From a checkpoint of a small transformer trained on Wikipedia: 3119 steps.
Each number is 500 + 50 x the weight over its row's rms, rounded and kept within 0 to 999. Layers, rows and columns count from 0. Numbers have three digits each. The size before them is the row's rms in percent of the matrix's.

# layer 8 attention query, 192x192, rms 0.166, rows 0-63, columns 96-191
091:511522445466514483481498514465546473405460470587528513477483521508547557538427443580448518511469544491480492502538383538531454493529525485502531493419445389424341455495571496486509496531460513480565489510513501511440521491543514523515564482454473491575495471498443563444338488562520408487
096:461549530470452517534574495468557519522544579459562476561563477537438447451543566494502494541492458541564509451483525462472527530433484468408480559401488497531589550544449431476528570518486555530481472486464585481482533549497448594491459489503561507510457495424442374517562443484591510552
094:504484475499480509504467462454509424589491468441535469607574487524491406402566499472513519509457529534445460518474489453491396520499549587528510490488605526501566469540490415449446549459449590389440473433440498596484469509415426514507515488524580627446531496496579424511542506513531498554
093:450522519441531543536555478494542510475565465516615533504483496547495464438475452570439458622493529589538497442453493541498514430504572518447473476524509487484523469544580422429546474519469420428561591538386481444439482562527516525514552463573445480586509421472459549426482473442625442557
098:478509602493456515420482586570485521552413515466514519484496474510472551538568573471465437548540494505552596463510481576516555465424552398445406484477457435526569587592547498444516455519567447450508531480513484443458572552533497488411436522482530471497436512525498469531527469445554521485
099:485473418475578496435411487493501528535563537496452554583561532592488422479498558501501539490566580524532439516471524544534513476441543540473486538460524441542546442496607500506568547505506599409524459506465481571536513372456486443539410399551501539523523488477544475397547518575588529566
106:523454387509450530606538456493483505437526502483592548435485514497512492468590433550430436605470477540547445524545536545469482539481489550462431431523482579501453535481521485452519493482500446502556553417470485464459416566553474518402532506488546506450457459462449481453486485426437518432
104:442510484430663504462541424462559454533615596585498550537427410549585514511534492511596572476435629573418463466477560528508574482618464547629506460559513410529465449509472445473536516545507511505510553483513524538583512523556581478530527551561501486530508415473474567522461545524534526415
107:529507527590487567572407573527480497448494425533526511560500453480534547548553542444506454572460518527510514460492515594520505548456516515418570529477451475526533463493524495436501410465522480485496530499573506483428511475376536476429557556554487397511489524558569439474519434518562484586
111:519533489533555520494481400466506535543553502447521539401444512471595547451539503565516583468551537436452434558422463476493426537523569571485482551521537575554487462482478561548543473422476498522534497457478467556471502541493515564489489544393456463508473510497508628487448509551500470504
095:477382556402496534583447472520432551414538453545439531472520546529461492524580436551543519462372508528480599427525445470593441523480456535430568471496569494444460528573498501548464464512470514518472479545514455491501538465389514481493494485482470438495534480473499458407463446535483455680
106:544487610520410419409477509526542537465447460439584536416473569431465532452530461538614526535432442497428515486542423534524529503532529448554532560529461481427449502580486597515452425488442437465467455467574449487526546510553528552450472581544558457458421524562510485426509516483521571414
096:499502490438455425510582569435463454579510547412503492537485461438497535480412467496511494480564520480540446461519387454456444502491514483395437371448408600494513530550501491448536511541405451495494475454514460490487512564482450566494557513450479423547452582522512494466634452500547452480
085:539517518483514449522455543434507529548565462481431452514492560426450527521493464505415507522464421394496511540518484484523525597527461489404555476483518614496484547559419530592390501530361510403481474520510483491495429591487493436479508546489564493443504566526598496464508493471485492476
108:498497359516549565510493447474506455550450535549522467525460470523496549458498644488516553547528386435446564502554543496496440503544545530472433538604450472516469528398481514547490473526509471476499534494486564539480577593507534558512480558486492498494495563582418438452506406541529436489
096:505446479493424503510428501645457569517455459427501472493529515480427419561455510506507579422496560453470552489465536488500422561488468432516446559456564466576629520504518504520417481535464444406465460466505478421550447540500414518545511567544441566514524513500531497533413500552432450515
093:491485455592526396516425412508440472509419512558429441480514445390524588424614432456447510459549510502563503447502550523450611471445504474552412473459559454552542546493510416516554517562506528524568513490497526541493486514547503505499451480523410491517500478557562492508435450470534494472
091:504540430503477420435422504480492555462459407542465466461555535455498558454471536397538461540507573428448481452597542417550527456451512502493534461500548518488429446628499449443589519517583619501423491519534574471554548536436564473458606446469487498444501510527467595496492508386401472518
139:502524520477505488620414463473510536572381549462459504503539562560524476513468480529558605473471484500535563479483572457469513630522388509499471559482519566610508419491487585499582487524514510503412568494515521452449527479519567511574524490468521546531539580502407448408386466526401491497
097:489539470528560501507499496489392501460492485513562533471632534532561442512506482523552477542395448461504482494524498559530461529444518562575520492457468444502489512475443571467481411540427458474507476565495434486429520533499525496593509480391499544496566550455537437445439504586514419551
109:465508539460455590545452530541567527429467463462613522462406440569549381443478535548550527427462513533451476554529537520487500400515521449478495437488528540448490549441534529468456460575468465517541522387563564554464494422433557538558466480537495476575524428398523478526542517491586507520
118:526601493470422463493547511495509506477509503479627587456558488508421561473536567463537497513489491466452577488463500492556613427433492487546471511498466407417527539445567493435462487568477468551520473419518537538565434558567479539560530543538560544457516460469558443606505479549515484464
121:633513460546573606602477450466500514527503469458431438543473514481465499428540452456584486459476520522520515522455507426508553535437534497440454397536590447527484471493471485495478580606476537537411438518441557531532499434502451518550439451503604415546541498441471488484423539505523484488
108:466546490560491448487536511527467492441576439516479414463512397576518497508514463481524496427440505429589508608488354534467532456503446544486442562482518424488530430514581475575520406548435518532494446582487510503456563438530564483512483538468479533598507513451495466545542579494501517497
106:540539612566475520518577453554540477461538549463508500595456527467510517415522432511523496538490531504519477588557522418495517469421519597585466597434456544391534440519591410605449545488580526431537534532499557449539489469593534590519470499507426519446473472475488526520582567498469483510
113:425507458508437501498514558537509528490464504497609508524515572497623526439544510517511507544476513469498542484540501557508517448456503585514457484484499482475409487518517475415505539491576445515514483459527528511545560391588508453486506530542386496456489427508476524414500488543531440526
099:496537508507541478554485439397565593530556418440522445445503450558543534430589524506471637471565488479533573490447555491482539434452410532511556462513494468561505466431502394503403589596544482466455496487500610533449537566485528439515434426484523433420501482467457537493501523501612442561
132:529433549495477481492523472548472520501446556459434544404603488549474532516508479545487599483472410517561483489468509550473480551475581406451559376543499399675476535467554449558558425498509458486580453524596510516465539470605506539515442463460485503452468597453455440420456553503519459517
101:483483495504525500486590469569594542437433532533543460476515495418493545551447525437538507500556561479416474603430473521473427496627467483446549439528517498540507523397610434557476532514500552573529477584441586518388498491542566539483487502464489419422451530578446442541430450402479383455
114:549400539560509604425583555564574458482510504568438536544502515506537600466458497508416575463520471563453492435501585488484498576505533469442556560526423485503493475451486453561533514457489605524549491485563525499542572523508476579493504558541521471570510564532570529575446535478485456504
148:469436510504559499480479482536464529506494459527456524466482592461516501514424441625480553486396489517426503475529506540489392525528502531492487529460540552575498422469532552512544486410426494570442481556538461512372522545511484460440434539434514497468555562506442528454397559565549536501
110:548567536542538527507423428464496490382602498504612572454598543525486484469511379565422462552466500552479482530517462573489549458478500488515453460437512516476604541459432468509534484485474431422429509502581465620547405493473439499503539432420433527576485467440531461514488528372488526516
094:537597442579487485464531477463405520519599554436520506541508515491546462424603470506471547442508480482489500559454414456544534515551555555543581528408556465557552557545542430546550521419513542463435451478520531491572474401379445547493499358485457556436508506524441522500514551549483537549
100:451496525435481612524467564582572437575445461493494503571421495590542508470440462493543394599501457546474440517505502553487525410448533473419492510581522564400532503504506519459435418531483468593470535510512478500408493466581518418424500513489561494523452510505531388524467504522481511482
098:512432552556427460620497526514465543495459473516524521436454455482362536474508446491564517432481539535495491442538455391526520501551375526557478501540509518421585469445437515530457503475515540464428524489602469502515464477512491417505469483448609464450462498489484630613498505532425520613
094:517522450432487456469506468477402410552555574540526534447526403425547411510564558466490629499563491459501477521454448468518504484485479543597586496477607530521462466481460499546543513420504512457437432512444490524599431433468408514558516484432485498443515473501441569495520465505518509535
093:546472479516539410414512491533596446457416490488458483484475579519520494511441475479422450523511464440595542461470513527484489494421534445554516507581379521492421489467574497449480499499458460563591467576589505590376513512603541448506574576513494496549405442525545449409486504464424524394
097:500458541522446406396503391424394331491531442422509528558542515441484462438422491460432553533461452530469493515502489575532459498456561495505412466529458575499513513496487518557556514561485570507438537492494497583415526537511549529494485497503518474481440517423448494479488541437551446560
085:588471466501394512540453483559475458458443428414446515574530554464503447491478588501494480458442538418492466468464427448524535494514541578563469402483451578535493422473465638498439456457586488485410450536400503520528431518467506487540539537505496555462480452490512448571557485414492562551
114:501566493452499416486543481472476542463463550459528542516480522481552556421573520539564537477589558506466546524510500494459482635519548481567520551489632570569421437511469506569498548426466508438468429547444466495555461529494399549449480559524536549434521605426462496567569531475509470506
100:468430517467506492452534522510451467475457504509496527478497553628490521442521369503436442589479489548520521410579526609447601465496459484479473481557427543500536548640502490430547454475504474520602592494534467538490532487603511581437576515555468402531363509524557420474473503546538605494
089:512518419492538492465472517459464478487515470517475426578517491471560520554554569438544425470485475578496475513451525515472459490488469466491457552501463386488534448564516454492468489398472468483477485521437392511455393518473552461546501535489508528478527475542509520468467465507458495407
101:478558436518494522538472510476475432451476461447498510388419487560494468584577520534460442620557571532514505371543620448468464494567582457506491527483425500464608474450443518569491462561450527547563520471544549514487578556486534501489489551573566464414436610558530428454478491397511534447
103:517599509525544505515507515390520520474447494441506535505466554551534520495525514569385537552442468441513535499470683475539532537443573430500473577464503533513493561535472476425480390536522526518610541504460532422474576462528617465558482575580515474527565445551479549448497390515560466583
103:387572436475537452557467514468529481479487475513499572523542476488538515466458592483477528537500643496446559549469531528510428543435503498513507481515582419506566511594507461588576474529564575475524550511564466396466548462400499438567611448568473506563444490517540543502494450455479478542
101:490527494503494514453540555444472515489497486495457561441539497427382458532517450419402463479662447455532526443529491517524501510519525438482444607432488532538532579509468519400462461577498481470469466498528462481368476500544385495510508502511452516421409649444534444476455449463566498460
104:457504468538488449536591545524474552490526452506371487491516544464483452507578442558533518507466563599477428466436506448463587506486430471534493482472445483489410559491433472487599490552437370538541569458562503567424526533465374556431424493412542503498536527463522504477503576469514573558
102:427464495463413508600438565530526520586488463501580427428452462456408515514453505495585506601524561463557444462467505400493485439473457423492455510509477606425490485497476536409477480472540491579513502525571404526418514443512437481472427514570530465413487554506482458459570451542501527472
114:410514541522439521586519518477457478545465555575546514495541463448419552448455547458451411454448467572529506461538430625439537544489413463434535456539523524478525619464532579559578429557507492478514547519581589424476518579525500476512531495569513532513540489503554415507501568502526529453
086:515499596430472508461499480483589460441454467460484595494556436509597522511477432573554454527424426515587549410556516470450536490478431528509410547534477426501442520502466392514569497441619491532607570442618500468493492493473464443460508550473418505540410489504432497458490378515508545559
126:449550541574367483525548506416489620511530498568514594576479493498456412405466540520474460560540539492482584443530578424464533438521487460469505414501467509551609613448510423452495458594488532481537515472493594454539514541434456505562453488420472596523468459458549524483548540397465432508
101:511565500509508501354532473490614397627496489594518526551581529390568450511560535561548539541543455518504533427472514532488525462523447509544448491491385436570400489564472468519620594451441512450424497438451548498475522504591462514479536430445504545460565493445583533524492581483534463527
121:470433506460544527505445476492509487560468545477508450540476532521488494498464445568536555430391541514448510515473498557456450500536516402483548514543570538528519420455525444382534415471455456482638644598526451457423495469456549490443476540482537485430571569586493542441466477570458456510
109:496533479563515462447457497561487512539572502415536464542496448493496554572478400463417459517405530502602497422533446556470495545539449559548425487514445489405530441503485541508478463493460521514451481552465505469603494506476449537597549392497545545617477467509595504551469424531557550419
124:494461550546514491446416380494440554484572444460430488480479533584532532506528460519560477387489562422512490459473369465525471567567482479477465468495548488485411464444520478501530513541492456487516563491584494464430495469547501512513481570467585495502473520486543526554414536586523456488
102:553503432606407554463563449507470478536542392509558583454576467526524516487510518544479486535524536509538412539434456474401472433490525556440435524462487498399517476391572498556504493438455526438524456601529418479584503545567465472426458448466537470459509526401537504476470501467493519479
110:556480419520450508590457493463429439561541463495451387445506465428537484488461551560447609446561560531590538520535520458523417506504509515493516440444499606583554527491442481507538488585478585495493424549462477525465523492523555510532554497506506531421546439430514456465526474559546528492
125:482460474490461513484542487517452487535497549463393532464475465518467452504483535539538621458438514464487517513485485580489448520436542514589504477523536496446453457466508499522490418424497462532551581536490474395520456524486524501475513479448412534438571520534474519479409550561494484532
124:510620555423576557468554477543489455531513541467593530584526424483496401510474435475544473501536488580470467511492517573485612457517643523573505406484505443532519602554502435546542444562477458515585483452563505518500625492506535570440475484512570509520439358520579436498456476477473522483
108:428551559510396579476495538480376570527440493524491526496613541552549493454522532559536441460529552489455506449573467476475432422453510455413455429492446344530516500503529525558519459478585448460412428459538470480462467612464522501507579512529440542482551526455607494504501422444472515471
115:513498526525502509481395509461588507453472532479469583464589623577547562489468479492535538449363486496507408503417503539472554606482457501465509517456583537548489531471534555544581472589550496470461480451485516501399447503532486468499421565472490473571473557493450496483487565524442413568
107:567468475633422420520520510436517466610469408432454400473466492511448507504557529415492465545517544474525391505434510450526544533475484559508539494610454460544399465488561494451412533529532381487445510508499544556461580534472485506452459461583565508471562496523495488519502376558443521509
107:574468559438524455455552449449524449667483524506461458508453506439409447433525534518457584479620466424443562387482502517527548533480474518517457460555511435467493511375499478492444561464452479550494505515493407495490523538549478409514520499545513495525438501554442503535550495501435499604
130:437523441433457541464602537446442527443490467470484544575432524601522525526583557522560525551545445531461529502485491506469470469517419540528584448501547487388478510510494473574533484375480572473511635424539542474577576520551431486500549498532409560428434459497548487415528467395487599508
# layer 8 attention key, 192x192, rms 0.163, rows 0-63, columns 96-191
092:441471528531492572540536551600492549462469441552488481498382482512443452508532511556447500465503400449587498498460540492470589503428515461504456481527503554518539447528532553565440539440551523503558524505433537552521441538476518412422538544400523516511484421459459475459511429503513536579
091:502481479462541442490544474572550459494488513595455578434476545567367574467512538454502642567428560500483518463448576491587445471497516518385451457565525515505436476627548542488394512438509513514471564412526492520572510486376523566485471476577508509475457496511537540482493596484473457578
100:491489534510546468540421426517529578445429470519497485483511487498429589503505601556492486536561479482494526477479563553501451584502467532552493605426516514560492510471514500443533530468581480529586537539453461471500537468473502537422583455537536485476495541490558496531453467511543515492
096:558472479598505510507513441459492503490432574460538546629474426528503486513485471491620405487422534409555481551529553556519520542459532447500429397520549506395488543471445449526439522531523583503456409467532471474403552511488507495551427474494527501600585533454482539488545613427489478506
101:452485568479525498502477517531507511536494492496497548463470541584507370500521406466468541459552493660536563510472541459504431422499455512422548428471494483571475570528524551495629467545501494553567626498510578517507372505527505507448515443483481505540522493477558487461419468530613514526
096:515474412619584507518425443562578565455497498428467501568432508533425481646423510505508431538491543509545458490591513481473422425502439510569503561333509512503560512438503501400601437575534442511595486480548451474470455520447541534467491413520512484491473449505489484495546518491501524460
097:496464508552514473535529407451470477521395519511504488606445556542453483558448485442501534534460516538506511534544467471461504380483499498502504449632615579504440474577500441448453467484430496460534480479517388392472454456470504418558418548470530572497495504456543529514449546545434469581
099:541538535526529503572469483468427490492542426488470529504529436516426507501452486593395461573541435422526493375505565395544396463505519554535452503478531515436577458518520573540423487380479482488420503484566518497542505426443563549562430473538412496501451424480509492515480557523481482592
095:489528551519508570573446523556538484510491522548507492444507553492506461530599429408465536496562488496486593464427429493508548592504521520522516495543447474559536553492591473539567537597497469526541554506480541560568574523546471526528486370448505471510541483546543467500492462438577521470
113:568462485580556425530625451479480505513495584540575497457462522487502518572430417479462425500519483432541473546555517564568451581519518511427391467498463430393572614528471473509471463535546524479457482517507481511483609534436524462514562422520429481509487536464492533484536570426495552503
104:476513495401456465483533455540546486430476480513487569483581494537499527454601460479509565495477498537501540508591470468557473463489533450484532462455439437572582520461540539534558547601511476550484595517531532481515523514466470443529452476486436522569416461470577445497461509557485512422
112:509625466393440447453449526420386491471517547515668493502548491496458460454530496468443485522489502479515485490439418550599529530473507554491466484578568456484458523562393480550548500478434596484537555467518517564544575565587363494567482534600392533552457479533477445561471467427523527376
106:464531514424473484525484589483460624575540472502494526530524451503520499506457514539387456454596505424597459521430481519487572594547374547491497425425505557384496404485553536522427500517444583488520410540429476527518471467516460588494477471505511598547541543430440536476513446496504521574
106:431570511554550576503513500501531504485479495549478450392437501481564570469456376500449512504393499448544434494492442538501532459499443490503501390472499498536524469504560485569589555558472465468510502520450594532507511417621494482437422478439534579660509419469574466592583501496474508489
097:548445499554532588546401486448457486505573514490478624506463487541534480441500496442468565604485460496607484509571441527596375457502622516515557550440523574501464429528509572481477444461419556476494521518532498543483439486524541414572493480516560628483507470386457438524567535509435505451
099:429446620501427436534403508567527513597491617492504507529376474477460574533574479479539511444478528520441576513449544552420483501490534485511532404486469571539483524523547571555499479505536501492542507430507434486450533481443518470426515498503590481529493429487538512455581571533443497382
106:444554498491583466462570487453514506526447558559490524524566454515504473503525496444588496484613483534391523582513514554476542502509505497494512613438535548442474477431508468569498581506445527390505519461486553444472491492536509476530474511477484525452436535496540466495514520525624480553
093:437506461435626478482413447573490537525490503465461516441510433535580438582560549577592597551527566500490516479533586530387531419404501541464483495539544472555488538511556452501486449591496567527540563518510552423493531442476519517401505454507500525456523512510471551521485531515436629556
109:550589473550554528549503466462482425487445498471439394498396507560484493437512502521533487513516414520521511471569519474483605623567438487591444515503511429571388519510561504436464499552607470530447524529426526539556404542561547528481470497356562501518531502433564465534443547473451505514
101:576489682454544426485623460510520623545549454545484552457528524500429556530446513531473510556404465520501507509448481507521538593485562497502526418528441429582493518475419478467489550453567519455517504558597552509508500533524524507398599472536486602512479440441431492408520476544475441564
116:504564546465485504529606472402564405444530522484458439450522481490519420456490501487467476490506502522525458476494511490517580443538426400528542561484434573391428626529463448522400409515479463482485467488529547622546469561565560528553536422544493392557512471471505507492535482475512462474
110:522526480481435506533440484536532516541421443508533548423598529545464543604559479426544443517437494490430536525428511464572461470447530571479485493573523434486544549629603538477574528549554420549569512501484488543427471510538534461521417501556598533527480646516437435462556468448446460553
119:505506491481544499475452401503485558494519635515458428572537424543517494555478512515469534454516387563465561561463459411453573582485477513454527533499575500577492586397585534510522515514433521564463477519567531504533500448533529477580434478485425604539445555595485463494481511472496459567
107:452539444449602535506510520514501500494553537475532405652488470534485587381432457485493532546475556543464506575481425470537498461449382461487457614485503486518536527440488512472487576451399500506457506462551385484538527361544514510482456500538588450546508471484493539531557598457531434510
115:487417417469472491550496425440552386551433544504434490513558510586508500494378456588579508458535460507444439504572482472465497480488496545471508529463458625479414585472441520564503458482520577494513379559493442496502523496569597571440510464544558518505541501498512499536450584472481566451
105:419370528484467469517426483497560542570518494545559521524518414547510436550547393425485446493502463399527472566459483410380493524507449473506550489477524529406490480508478454478448560467421511457525497483386539517473386505430430482493531473480556483496456449471506512509550460486357501496
097:525539454541524570531511542440493449541512553467524548576476452489418571477610482463511513466423499548426534515505525484450444471529478482450501514538508530468566465384502426420483533466489546494485530495488431524543499476537519384530550521344486475410479581551571530524554465467446550514
106:503508533494470467499465479466595461529381493557407465443532454560549481563621543529456517472488486465462541516608483483436493385389477584430585453388405501498518464543490514536444538527534533488557470471548415399449443515527442509539498587623515508479460519459511481612485483407426554432
108:495414542423571485557482484563593507429481441506481498545558557457435497513459482506562508487507605530486528505493528458490514481512532524568475547515560541449474472468466567515501470449411423459448476441477472550434486539492406521473372489464500587523491442594409435601456490513523528460
106:534434471487479458483508532498542526510626530515573540550480426401456554505485572441414452577561589538540573472520469476488469469486475576551483555451561520381434559481542556467448479426427521541465548423585636453508461499556456524491503407534498576485387490547420467561544507471470548495
121:482519429422440495483527557635506523500512532529509537630490506577573549575442502577534545494524515444377447464441560467458477576434457506468478520508543499488482497482538460527598476533441507593490443554557489495460506507503421467527540508469467400497533557526538558470431558541536503617
115:494505562505614524481505505513447400469435491518536489503414554457439522523549551535563425497499479421498499512501448479493521444451472525484365559528476503448524487494499556389524496593484479442558503526474487507464503474408584484546523542535544452522489533521622453550490444516579569598
095:467487524404606435454484513488541541454362522509557412483527476505407539451432560478481456523437536515494416543513519559400458584516436536614408562536435516373533381473521546506411481463539530529507540485446524428533581520466530531546586459502452505542475495480472542482437464526546407494
101:489541431448508431406487477558560465439475593474552467470560522514473549481395478522562433520562553510513483519419575500533490531506506463422459432519469492509394546476482565443613481515537514585545458450542458538541516508481539641584491508494435536551596573524555526504477514516494509420
094:585537456547535478452567475500461524566468577439437554579547529456550430471457524580501382441460522524489533471570500561484525494483586469522468413475591443433437467426521501535426470493509510511466452545518555538560601506486569488555471447439501587449522511614532487476433477565605469449
088:472470491556523498553476516466509524488430425428496589470511513541476539574527522519590595598492468568456450426446460431454585502554604494572484547491510483508517480604479530474517448437488560462495490554506457464433450515403468507470500489579492536490462568540463491501510576506528487533
087:471500503490521469459426531599462543425558461507497474536509526556502505539588564511531495477515472462499428422472451502518557486472441547488558573440555470521474461454465476475516440451433445454517493368433464458473539594594458485457538513506617509438439444447500455500434525432445518585
096:471550462411492522573530495444503458442506487516394519614550437535525454548537535479480522448458543497608440394509547474491533493464428482552509542431471460452552462453512561554463510475445411506475454501602566531487445404446505422443476465503450576508586525473517506503537531590585500560
096:557525475519589454454536563474569415514397520537510558511530456554524477592458466413586509589501557495471489501491495535540503435502485443574459569451568499419470513442495489403416387472475587493495459521566457474500482540474415473547523520530600498442526529540504461500510620560435526517
100:471416505551515547408464466460516482437421468481494484475398503447475519539562504417561495488553523507528411554478455472469523552463515445462502500576495440447360484566479561450534455504444455479496558452505426600547531534550566495448506491547529458484508482539494435492470525495578556399
098:486501578497516544520512477485439521507477431551484565588542505454496578421519632441519485544514536500474471495442478514444562504480540584450566506524493448446539586492430517529427430485511549363458561472392493464476444469497490481412554501543533524461535540497550544454479456475406490533
101:410516529449528461441483520467499558523429491417567507497507522549492520497470497465459487491567483491451496558482575547548529534533520487491517539561416494465498449499426432459486545549521479510487439493508378487367552545468440600412452560413466423502487462537517543436450456492585523501
098:531428486439461597541441543537410537546492480488491469486373467595540554526491557530423542466532457534514527434484445471479557452514587543533543454444456540501444448470477528491475465463487505547469590538531395482580593582500449503456510484542517462508416420510538444474517492528537515592
102:537466515562528532496515593437493493424424627502595518507566577507523575560494456491479559482533455466427586451491511535530461551494513557490445532562522506379529501531447539507586558459518536540527508490525640555465573478536518566493528469507520511558429533433451445435534459529462536576
111:531499569519413433532530494546504495585519444537521443431563565534518484462515454548527516492492425565413549464471586519414438509481506490500554513580458551530607528566480412562534497510541557532442446440581473486501628532440513519399488569508574419473506554543539562493516450466569512467
101:511503587502398558513516574465546530467435517499509493503556550473545585568469565403524496506490484514511331396449579470443532463429523519550539520503462432484484515519496471440397544550498380462489478489458495520424460589537487488537564380483507477507480550510558515471520426501517414491
104:549482476545492512529545481490503539530539522442439447562549589471519555472508493521512484507530476619453501567498463528440544429518420498410458538508558494486502555556472496425427565467448514475585422455530500450470538411493563577451588497420493446451444483570570468496521479494428520551
102:479437504599532552518518522462489478434518510430570557490568560590486404520393374432537501473560508543538485535464571457465506391547505490536529524490505535480380505462563534568513490528495535489519555441446484464567488592487471505517500589463452461500420491468529415583571485497517495565
108:502534441580502509489491497455529394553462489457609639408510545500502420488440500560576498459375461538532544499536489505469490485506559449435461437551536510424573474523449477514633438496478537499457440618544560492429518532471467521574453490487476469550584571494561457466487487423499499507
109:467484540519574522523541547491571401564467537559485553494481414510461429458501482602516504461527591576410546522498550419489453511466595498431509483472560399420503567491557499474480503525500624505613540523518546432546459385525507487525380528567464499527399497501491563520513580526488464490
100:630503449585438516550470518468468521458408478422494573415503527458519495480502542445413507533409513472573512498492524523452465490562563562602575380537477641525497536462514499536448485533464511544532519415439568524541531492418482435447548537460507500483455505462584515578570504586464580459
107:498508534505502541434391458495511448497470453586442530463441477488501499525425478495428508565558430473505456471501485464527475456610553467545535479467613473457484515503484455547496480477410456534430409515505514504520440519482477554560499519509533617412563498465507441403438502530457553419
112:587521414504498531492418497412433485475523456392589519528539504571543548487501494475520447451537570516414475516516439461546521420604617488456518497482487489390533511546452446511587480472421538479482518527491510495574453443500472522620498486575484605498574529581477396556507412407619420467
098:560572503398486417501554599478495431463549621524478558516477477502529515566517511531476487481472447550530491510531567505461543493361498560489468434426537493389553524464502500485508461390448592510511492459472477476513416550448490606521401486518493507536463492485580476510571545532508543514
103:549526443497552558463515454479472557479471509498442567590440500491520551456583536463413539472485455488483393591596495490457599522462611494564584428542507480466461592506517497378463459491469406548417511450457488489529502541539409516462504527476573516491442534497465581457516411435499537437
118:493538423519535518452531396558475465566501492510412377473465485570486489484447442499478576500426389506487479491467480480467508550542545473431469461447479471584477534504450538556602432497601475537493481632509495357466561542461481541558573532430552447437538513444498524593511518458524540401
110:537423542516580522520567546489437502466571531557554531541489567626544408453483463521459426521519556490569496508524432491551521516416519545485461481453508597520564482539573437518385558482567574494613541536477517504629466477458557412513538607500576579484434449485438442454538439494504509470
100:500584437522522476511438494492531530473435572500569550418591375539518498557433549560544524522473555397489519537513532508511525517553451505441377559590471511478617545514413516562482488573493521463441486556471483439460460538529465462576427497481445509486593476553437563488540483422454432568
104:460652475527558429423483451529537484513469489511534609449605546410457503470581435556416565511491479441443379480578523533476491468609496543539494518522526467516503525470463612472498500439528445512428547516546591446482574503502469583577516542532428531543520485492561496525404578540544455504
114:519521549427486478580532502502542458520520508455498517518545453490478408431457507585492534520600491416545540384562631538526494555545617438502556474503450501480435528544548490496515527511606477526407489521435494536432506594471522459522528440525551556539474525529455572520365548435451486410
109:474544479575482485594494453514486463478575476532492520408472559465538564563519451517482511553499471477423462493392555499613556605531416389488462564511532433587483578462578549517527539454521424557587478461543518482527480545550425457506527460516474483482480494528427543482624492432432548522
102:585468360489480553538505534515511453541489500422580618553448511512499382495476457433493432508539529514580558492551458559473494524457516551553504497554375590465518485570565403560518558479478532454509475599477556492419553517466579510492433428522550544450536533409581554542404479431443492503
106:547470487451429537487538448563522452495527557621441439485572517497484540434582571501496498504486470452443404452495565518440482569473487436509445497339461407593590439503381487535458614449541554528493470518449563521498519501396573526464403503499537498505439495519485446543574432540475559597
102:493498477416476468495479507469445528481554478549447553537484554464491432550485403525494511480439464561476461501587535591570458513486430510557419499486536433527488501520464414462528449485461494499514485600490547555551435561503512472431498448508406479428519481535420523523507501474532428512
# layer 8 attention value, 192x192, rms 0.148, rows 0-8, columns 96-191
109:537527355576536422519503419534508520540492527505442416417544478458559485541455518482509478423581514464603457535410463422498489485484491589426569543557580469492443529410567564430511463556484513468516531553440562554432476560512444488523480532525536489578466480469559440510475557483536447446
104:423490443413608489524479472502464495525555538587517535359451479543533413551510445522455473460520503487513491537510427543558462510480543489489500424459520560461536434477507553547441493439508461475476486480505564538476453412507440419550452562463480485505465625499555465383462513494476472511
111:484489450530472503508519444548468506523528398606485531420408502585457536492527446533553597511500455481393426559491505525479419446421527452456456483414486477500527468504526557465488497580443488480507462519433393557529527565392511517484493501402520467467593456552474505562505525493473567588
114:472505475484572499487529488412516494582496499480485536495521465464501469485519472510512543472457473531528536545466378482469475494391516487530526460530543475465520440501373641429487494454524512455435533597520433465481490503544467525531514480474578468571503469424556504465487533492549578476
109:541544452486394533516524428548543525541582567567476561567456619433545525442519426439370482600470553483572515542408452444464515403450508417521497432446451581450468424442581477449470451407548472533536437435515475503418576504527531536555563440581524536502536545481527565554492520473488606426
131:501470588570494478451508521463575453527465432509562458550553520543522484544473497512491468481497514484587406489472446536484474485450439530440512498574556439544507468567420612474441349583483484428458561532492499501425500453458537428488505544450556526486626541489427490427514488490481596471
110:557388517442530446505560526573475491505554487520516513538470573502405538534570549537514507495495484576443483559521569456553479486432527498556558548515497600488490408443520531487457506496522456487452571457559492504488446496473488492578494419447541554548451420502485460496510486588557422488
118:518502434531533404531547461434596466423570435522538516575549488474583482522475508497431448525497523470553428455497543480479534600549460546601575490496437588455466515313485515496469504495515500547462488543498400463540556520474543500553448566499448445530478438543466503532563496442478565524
102:439538416610441444422591509480485589553434494554492395520564508409406527511502499443479519520518449582520613511507493473576572452553459514502499543572505459448487579476461543413504503440521576416399584444644525419451461481547512557589536427497497495579472490520453511428388480484513512423
# layer 8 attention output (transposed), 192x192, rms 0.131, rows 0-7, columns 96-191
100:489564594479503499476506642468526489543545373477518485497509519496498396549570535479478481478620431451602562464514456517512474463598578419439416519392534485562570514567562430499518548444440523517478545485564470581457438457488463489503486493484442577494556422501440452553544482475494566578
100:530463594525541473575512517543545511506560470497500504479414469490465518418446468544431495544506518434442447435443499519440472430547556439470493512506530479522475537498441513534450500493495467523468401481556547458472509438415466539491506503534495531489464546466523485502547571549507505549
102:448450460417544547475456558564502465509512507531482515514428524482505545478364527592515550535464591505606447438524448447426542413436516567461600558460409606431548516465494472451458521519516483529527454564536535539562494423592495555478476438490460512429429482517592549478449481469515563498
109:488540587505467468436508515488495535555509541569493487421459492591499445405444476479455544514554452396508462508541447524489559507475538470536420459500539429522518504489472512494488540494521565471378433476480536501541498462454476471567546502414441547392507502421482421496511403524466537559
106:498481525552614465485475487494500528527471607512528538400529474426456526616553514517619514443433425472453576465498404537485430444482433532612536531541523498467480529433489446419552562455395434460519511439467554478524475507522470463445447471414489462508488515539547472567444516515499475557
115:544537514458464435485525410627526447493412499553545474459451563454536553432469454416549446443503495521568479459473416582592551448446508520558503455437484418463542460542519476495514429409564416477524522537531540498508562495422426429600530503462503550529440469508506495461548425516531534522
105:553504446526545538446514455541582434499444483465398495466374572552440604570428509497476540484393507516436436493522459476582518479497556441493511548469453462509453535466602422487415464484535500431414485445492490612490471459604476531441514445492442529446497548472584486457592537438484554558
109:580564563571487482421496507588529498481373476481460588440536424566396474565548463520479500566533512520438472458497432448514493436505476430379517467488531513601597529526475482527527421486491463554501575584529489580462557463605538448426521530461482446475508499418541502429493514497500518470